Each number is 128 + 24 x the weight over its row's rms, rounded and kept within 0 to 255. Layers, rows and columns count from 0. Numbers have three digits each. The size before them is the row's rms in percent of the matrix's.

# layer 5 attention value, 64x64, rms 0.297, rows 20-63, columns 0-31
111:099144146101109118145168115174168153129131104088093105140128131104127154119147143097143136151148
107:123125089153095095131101145190131142129084105132136135144132150085123121114103123166120128114135
100:178110118112141156157102110164139125119174115106149128138154125127115101094142137138119174139128
106:092112127149128115125102152095121132098132117157164123163134099109103134140105172143125109157118
084:062147124118123128156143114118167107117143123161153099106128096095116155107152164130126067127094
107:152125160146104108102157125152160093113138109131094116161143119147109129161100131092133112148095
113:140133124127123147128137148146154106164106141112089145173094159118112105164107160151148124145136
114:130134156095156099169137148112130168151166153126159140098107151139127110152115123085170156154136
098:124114107105117097164075160139188114135126110101120163131100134121109132170125155123098139150142
102:088111114157145112157086138137083109136094095134111121143097113078121129154133157140122102121153
105:117116139103140153095152129109143160139124114150171153130093140150137133122054099138101159120138
103:099102151126097127107145112189156106127193126122110123106150137117119169088110136149137183112178
108:181170150142134092153124136159126115101094146127116147119122121084159145141081140156110133118086
092:140138111158137117142151118162124115084118110107122170139128132104141117112130137125121132086104
110:126124135122141103103111121070134120073129151150086139169173114138148124116132145143093096122135
088:106113097093104123097152157147142137105139100117143096148141128121140130134159114135175115087117
107:109136105163111120137122134161151133097150142137178130135155139126113085163166139076136131157105
093:148077137113140140120120081121091123128124136116141117107145107134149107166143110142093138145078
102:092114106134085128139106093115123096156057117125140134102106091159162137101111151116126152123153
108:132084145120129133142087140117126091109133137089158140089136114126122121144124116089096141117126
094:075087141135115093150108109126137085133091135139124155124115142169104120150140136126148142149086
104:133166117130104116138093121148133104136113132141119129110113137126158165074119107132128179127152
085:109061141090176098125152142119163162121148160119167122112148120120136125161131120151135101095127
097:156128146118139116109104093130131142131122142121183122147099126115096102115099117112131126094117
104:137169183096130141127092109082068121139117117143108118109127114135150146154117115144094146102118
081:123150103113098121119180139137092179117185100134095124133145133136160123101089126131157156110145
100:112116188120109093101161127129178093131113106121120109160137121143107138125123153123161168107109
105:121122125118092121133098094116181105162094162164146119118138086106113137165138112142159131134096
088:147147178152144124161095110110124128126102132113114174141133139094152121108126113119103139140105
103:108155119108124117172124118136114112111095146147154184133105147110110107121128121089173169122123
101:112114143144158101157119142137135119103140135088125095132162109061107131122134135183104116153111
099:136091079119142137115140108132116130123077131146141143128112112160172107168124148119167089117107
092:141136140079129143142131133132126161084178160095124149104138159112182125138138116149150118160133
093:160134082137132099118139158168151169144130096169108157167117156111129126161122117150139142109125
109:079126089149158186162099142110122099132108117115176131099120140138115117108107115140143157104105
118:120155123126164131150165115133111167147126129107092130121113148131186102094108119125165139095114
092:137194113123153133131127118128096098112127132139108149168121146121120099123154103075082115149128
092:156136086148111152130129104154125126143112141105175135125153082124119119059092122130138126084174
099:115134101103109147172154125130155086122150118101112143160145150155100129116133134124132111145080
098:106125126116142116128132126140135188086116126164144147130130163125125152103146112132155110145089
093:160131103134120130133091104150136136117128165155126152133118158164151136149114121128123180157132
092:158103186154124157108144097118125097149159148111141124135107142123101157107108113172129109137070
096:162115121119181131153140146155133138139115114080118183125114166113130101154083076158128144138138
102:124101155084068117104130113138117134109142119135115126126153132127201153115123141151117144113136
# layer 5 attention output (transposed), 64x64, rms 0.23, rows 20-63, columns 0-31
113:107095140112122089122137094141095147106108119105174170118129156126099129123135119153161165114122
110:099088175174121098168102129132099143134103104123084137135143117102109101128105137130119097108133
102:119123160068112176153131121117126099146153108083148095144140117116146158157113142116101165152163
099:150106138157095140148113135108162086124119146146147134146178107130118135162101089118167132114125
075:110097073149127116157134139113118129091121118153132169113115111125135135146165133102124148101152
108:183118189148149116121109074129106130118125098104141119157134086148101124103166127117113129112064
135:104111148072127142123143092139123103155150122158109160177155145123095079140109146146161124107114
122:164110142139138112121130159133072129116131174159151140120129151135115123125114161136198143156119
100:114136114105134119149109142157116158144102108125130137137128164159130141107114131134131149087107
105:104124146142149135186125142143110118131116095128092136154150155161109113138142131111136110096125
105:134105165128129109096162115147115067146114138166152144106104123095168133125108105171102141110138
112:092105140101122159128132097165116095110175113104078138113133114092145173124114116166130096127127
112:149147114133123096161116138154134103106129144133119132116144148091145132137144131103098121085136
084:142138115162112148098136137113121144145154115103132122086167114077133104112148155149151122084138
113:133125141119097175125078114112160146126117184149117098164110105110092124130125131106133137130165
077:107096086114103136120118133131137153071134126115106150111102133137131147123173084145116144138104
117:106126109127120133107104142106140152130089101159163170130143097123145141144141163117155126128128
077:144137110113121132151148123085139140124150096155137135096091142136131113151123125117073116149084
106:124122138164128099117160104102147103149118111123108149118108149153108101098103088125094061130132
091:132158080118144117110117149123110093104116120080106110128097120144128141100142126123105120126102
080:151139141156162109117128122129107149170102155119125141157094165144097131114090179147116113097072
099:103111102156136098134142136136123117136153136115077143094132156148142113108095104130086113157174
087:134076068100119138139113106150123162102125157131148094109125134103139122139166146118125129110110
110:147122128099146140117124095103091161135118134134129139121127095117116125110080095149141117088164
124:098143119127125139141123118117106080107142102157126097142082164115127144164098121137144121167160
079:145121117108114128149146133121118129135145131111130163106123104101105182111127101172115135162118
101:096114175122146148127135068119123100099108155111123151154110151093139118120160094138128130115106
107:077085116157155139136106146155157154124139123144148193134064129148134089146127093146160133144127
085:151158158166114163097121133103146124117140159116123140127127123094146114096146150143128109125141
104:094132108137122136103135126137104105132136125123134123114098124130134130088121157092183106138155
096:127135072099109140186121113113117114112114166101115139143135139116120122185150106130113115114107
089:139140106113124134115131155143145140110102078162126137147117124158137071109125125084085132110122
079:172146133093082146102099131134105123109129129130116137108165167095139138128163150142190135150115
102:138120150159126155122129185152136171146156119140144094131149111111132154105135121135145150092140
108:100127079153166114095166156145144108144143125103106117137133128144130133148084155133158132111110
123:140161127120096138139175108177088150117158124150124116083118103110108094150158160128110105129130
097:168102110126113117088117165107162139111121116141122123168116154106123134090129144113108108144170
084:142113093136131119152136091152130166143140130099109149138132059103141101123092108121143128134198
106:172114093125124139151147138103115132181163110111125164168148142113131130097165162144121178125088
093:128137132153115122126120181115117122091069149130134160134126146122107133123144150140081153137153
089:115157137096117148138104110115177115143157093136098167117147145155132119122106126082094099136157
081:145121148126125163124142080146102074146140160112174163135127136120120162110133176147115104156092
087:155140106122139133140140130171095137136111136114113118133112141101165104129128149179107116147090
102:129125126098134137159124092082110116078117113137118151118110147087118113101121108110091136127140
# layer 5 MLP gate, 192x64, rms 0.24, rows 0-34, columns 0-31
100:116124171118101153125109144076119112099138173129149125117186155114158129100086157105134139125114
095:114129148105139136133125143163135127125121137142161177102129140136116140163102131141131104133118
083:154114135151127134167133125083128128148161197106113171137149120144139119119147117141125121134124
105:120112170151106118148116144121122132120184092158142106135121084127148183114137115124149118124145
104:161109161118102118121114121108103137166137093150129117135175137124183090107144138113167153141151
113:128104129130134132135131154107109115144139136134114120174135135127144156137070124141131093165147
106:131154148146121117093119141087175096121145097114149168140121111132172109092133099155137101139117
106:074131154118134112116139153127149132120154100111123113152144177086122121157136137118126094066116
105:082163130140132096108145131123138108118088103135146154145151142064133085127112087137109107139089
099:159127145123100118140127105123124106180130097177143117129120153075128126119096102142140059155131
097:121140143121143120150145107159135146142154133139151129099153124095093127131111104128115145184137
099:132086111139146103089140187140146127154162135068144160101107158109116143098130132117118121145101
102:131145159084121145081113109081160145131101162122166112123163147125114102112153129165130100137098
085:132114111107115129087148125124125094171128114108129134109160119148116112122129158128101170085067
099:126157150135126129092134146118097175147103136150155102151125120128076129134138085129105142158116
096:080137137127157136123102105116088143115154096063131140145113117112127139091130141102136089133161
086:140140079118157135117103097168165130139143093076151146119150110129148092136133133143127098128113
087:138152158138115144154129108105099144114135137144137129134118165109131134121134093121167152161077
089:143210148099110163121136148132118141110111171128154090145169080113096123130121133115132131151130
099:119123140082174079111127095131154164129121121108135128129082147093158120127141104133145137145091
105:097099124108128119123094125113158131136127151164198161139157137142095129147110088141109112093137
116:131174099064122122104168130116171136102129120103133102143135130106157137093097121137147140155160
094:126085095106100110113112119122103095119127056121139087090142135119131119128106137114099110154148
108:074114130123091108125112149122127142151157147096140150163135085144152139111099150091106098164124
099:133157100117111142146154111107172141158136119131155150141171111158126113127142137116154137133131
098:123146169170157104109116100055107122131129136091109150152093118159184123113111114138157132147122
095:106132133094133132091167138147143108089134133143167155090133138090125138106125138130096107170095
099:089123180148154142123146150134091104145144122160140153174130149104154104137110112094123099147130
104:126156147105117171133107136101138119116135155106156138184128105118091130067151114112084118137123
098:151110121117095091122158134038150131163130101152141119144108120080089134108123105136106116122136
092:088121121093126081096156157151127081155124134114125151090122089149086141115143105154142124142141
095:129119165112147127126129173115125149151113166100148070154140132128163129169094134092109148155157
098:151145150125157130150153121130113173138162129145167134142078144121103131140126111125182101103110
103:122102129074138114119105122139144140161095137144123124128123133153100200112112124153101128138131
094:100112151148118130141113100130143086131163140125110159097150154119171127117093132108144099155136
# layer 5 MLP up, 192x64, rms 0.231, rows 0-34, columns 0-31
121:140139144154151141128106153133135123115130130164134186083148094113114138154137118120158154140104
095:124104128120105162163092107152123109135121111167150103094147146151157094126092163086122147130130
094:103136147144086138132117123140100121174089152102103123150115111095120151135096110164172088131156
105:154156176106154095187140110166154137119111088137112088098128138138117120122120143105182126131155
101:085078121145159139130153089136186127119131151139141112138132132138107152170104146138117136089149
113:158160120114095127081107101164127159186099128160142118127126110112113127140156118132091125119117
092:147144112130155116105102129141149153173125146116110081113109163090159150143152120151122116130100
095:133095097114127096122150112148131145141131057144147128102082210132118150093143100136126138130101
110:128122167106130150186128110118114136106103155121149125137144155169104156169146140121100104106100
095:113115136133129143173137140156160116129114104141139130089148119148143089111106142037069111123156
105:130127123131161137168112156144123179150169086119130151153121127118133170109121124127115155127159
095:150122139093111088091149145119165121135109125141053112127103102102142116111148130137130158156174
103:139176110119116110124117130154149167150130155159156142140135134136084083160109161096110131098141
090:156132128148122136141135135165103157100114123081136088140158112123118129104124127122150116098141
091:124128119104136121112114140106135140151132107176139151080109135089146125159148114119111134163092
098:150132143148124105169128162163167099156108187168117180121150099142109132140148130131169154110151
097:176126124112091145165097111167160124155106129119165076147148124132145112136117125109110120135136
096:128136096146181135128166150081102158126133111085101083139137146100101107151131131136114085141131
092:091149161154156090126155145134088128130101140140116156101107089110139127085121150145143113124113
098:104087107155147120135112148179146148131117129075132157163149119138104129122127113097144091109071
102:151178172092092129133136109131144124190125108132125125112139098125132130137153145101139138132168
098:157077101126089150159073085117120148122104080171130140088123107150148094129144123126109122135128
101:117161124151138126090127100125162089132137106138110144100105154115121137102133092114168159126123
105:108126108128114104121115133106147175134107122166120170083161127115119134134125132097179125142113
097:170121161146179100136145137152105092112138142139109123127127153107098150118097150121125111089164
097:118110119130205095132136162117138113133155152135112182139122110143154151117102119172168132120131
102:173144116104128159099081146111159148141134131128150099145102147177100174140087148144153126169083
099:166110124118121073134116080092150145136137132162149107125077127107080177144137147160128167124083
095:109145182134131130110147125164116101143148121128156141130116161144124129135126086129126135104148
094:087105099137141127190141105171147138117116139165139140100142151131137095086153120124094153137167
098:064124143085153109116120136123125156121141104140168131160055162156136101129140170133158159116139
096:150101134135145160150122133122124142091117120140152152140144128088096168111139149168124140148099
097:118128148120120130106081110136105136204143156106084151115118118128144092129124144124172112148116
099:147115116137086114105126143154154138123099106126130126122099108134143154171120167149129082150114
099:169156159124111126134113109140184131132164110134099161144127085147143103173111114092134109132140
# layer 5 MLP down (transposed), 192x64, rms 0.248, rows 0-33, columns 0-31
118:100144150129122069135139170116168104115155127154172175102188118111151148123110120127103135149137
092:172156147115157134101103136145141127152132156154124149143106103114104073154110126107094142098124
089:135128102098117149143071128141140132193136113114075112165110138118127113148157146135140173124098
108:149101100141121130112106106104092094103134175154114153132117133107112117155111079110115128131137
100:073154139138125129142132127081156095147085127095117102098129162143127160116126140141121134163110
107:103162140110109092159107140115117113120151134113173120149131121175108160129111149120179135141164
096:085114144129143154181122111113090141116139074105123097145153150110110168140104176098153094129157
105:168139167110124123167142129130137151101110129124089144071141097128119119151108070097128117128123
105:146115093145098148145172095125117114146088127107126143118114100109157165157175122133150152101115
093:162123107169117119176115147155133119115165099111124111105079123113142132116129130072146153121112
104:179083113114149159124130137113167140131110155153090074125117138117103132158110142131138146110103
100:140116128068152154112132138119087157167152104126151111132135099077138134128142137104120148142135
106:133157092153127095099158135110207083122120159118088109140135138120149145101100139114126127101130
081:089118170107103088146142135120087122132152118120142129126120091109154164124122121136108116135139
100:093129132085123139111114140128175122140144190142120118130121110128128119118132089114137102145106
100:148103126115130140168125116138152094098092141108080084111145129133153097131123094150096122099149
091:138125104170134172085083112140179129099102094121123132114148187137153088138094159101129136113106
094:100153204128130129137103135137111107137143108117139101097160150174162111116131136147164133153158
084:166124118137099135091087108103105145122122123139122100122150171095090164151096155139165140127145
105:132148115153083157158078118084155126115118121144100146167134142073110134090130121108108135133156
097:117171096107167107114136125082097080143104108111130157087170148104072156139162120125125123157130
106:116150156122146154144083133145119145108188131158110116146100111115110148176137083120133166149105
108:107083127114146199124140116141045130089139131107157111137110127121140132115140145135151163123146
109:114081133171124194137111125193112155117157134123152096165092138122154182087130138126110123136131
109:127150113133075156174137131156144116134127178149154155136086105141125114125108139105149108101148
098:112130116138063103139105134128132085141108101101160150101145119117115148123095132104111117101139
103:102135136165117125137178134110097157125125110112083124146133110126111129155111147146167163163165
092:108102146123129148163113125155102156094122156125101079105137079131134114131125089102138095146127
099:119152136126154145122172132098158108164127089092134119147123142165123132157134116160156120115144
096:167166150090184132146129107118159069139081082119124120116141112114110146156121119140141107130108
095:126087126111143112108148133100154152112132165191138121130119115119155132138131044118136129137124
101:086105140166135117117119118132081150077151129081122106146142118158082131127132145123084164155141
095:065103121143100146143111090109108121123120146137130104151128132062115157139159106126122134120134
102:121106133132092142125125139153132125157172146143147141128147138120173119144124114110118108131124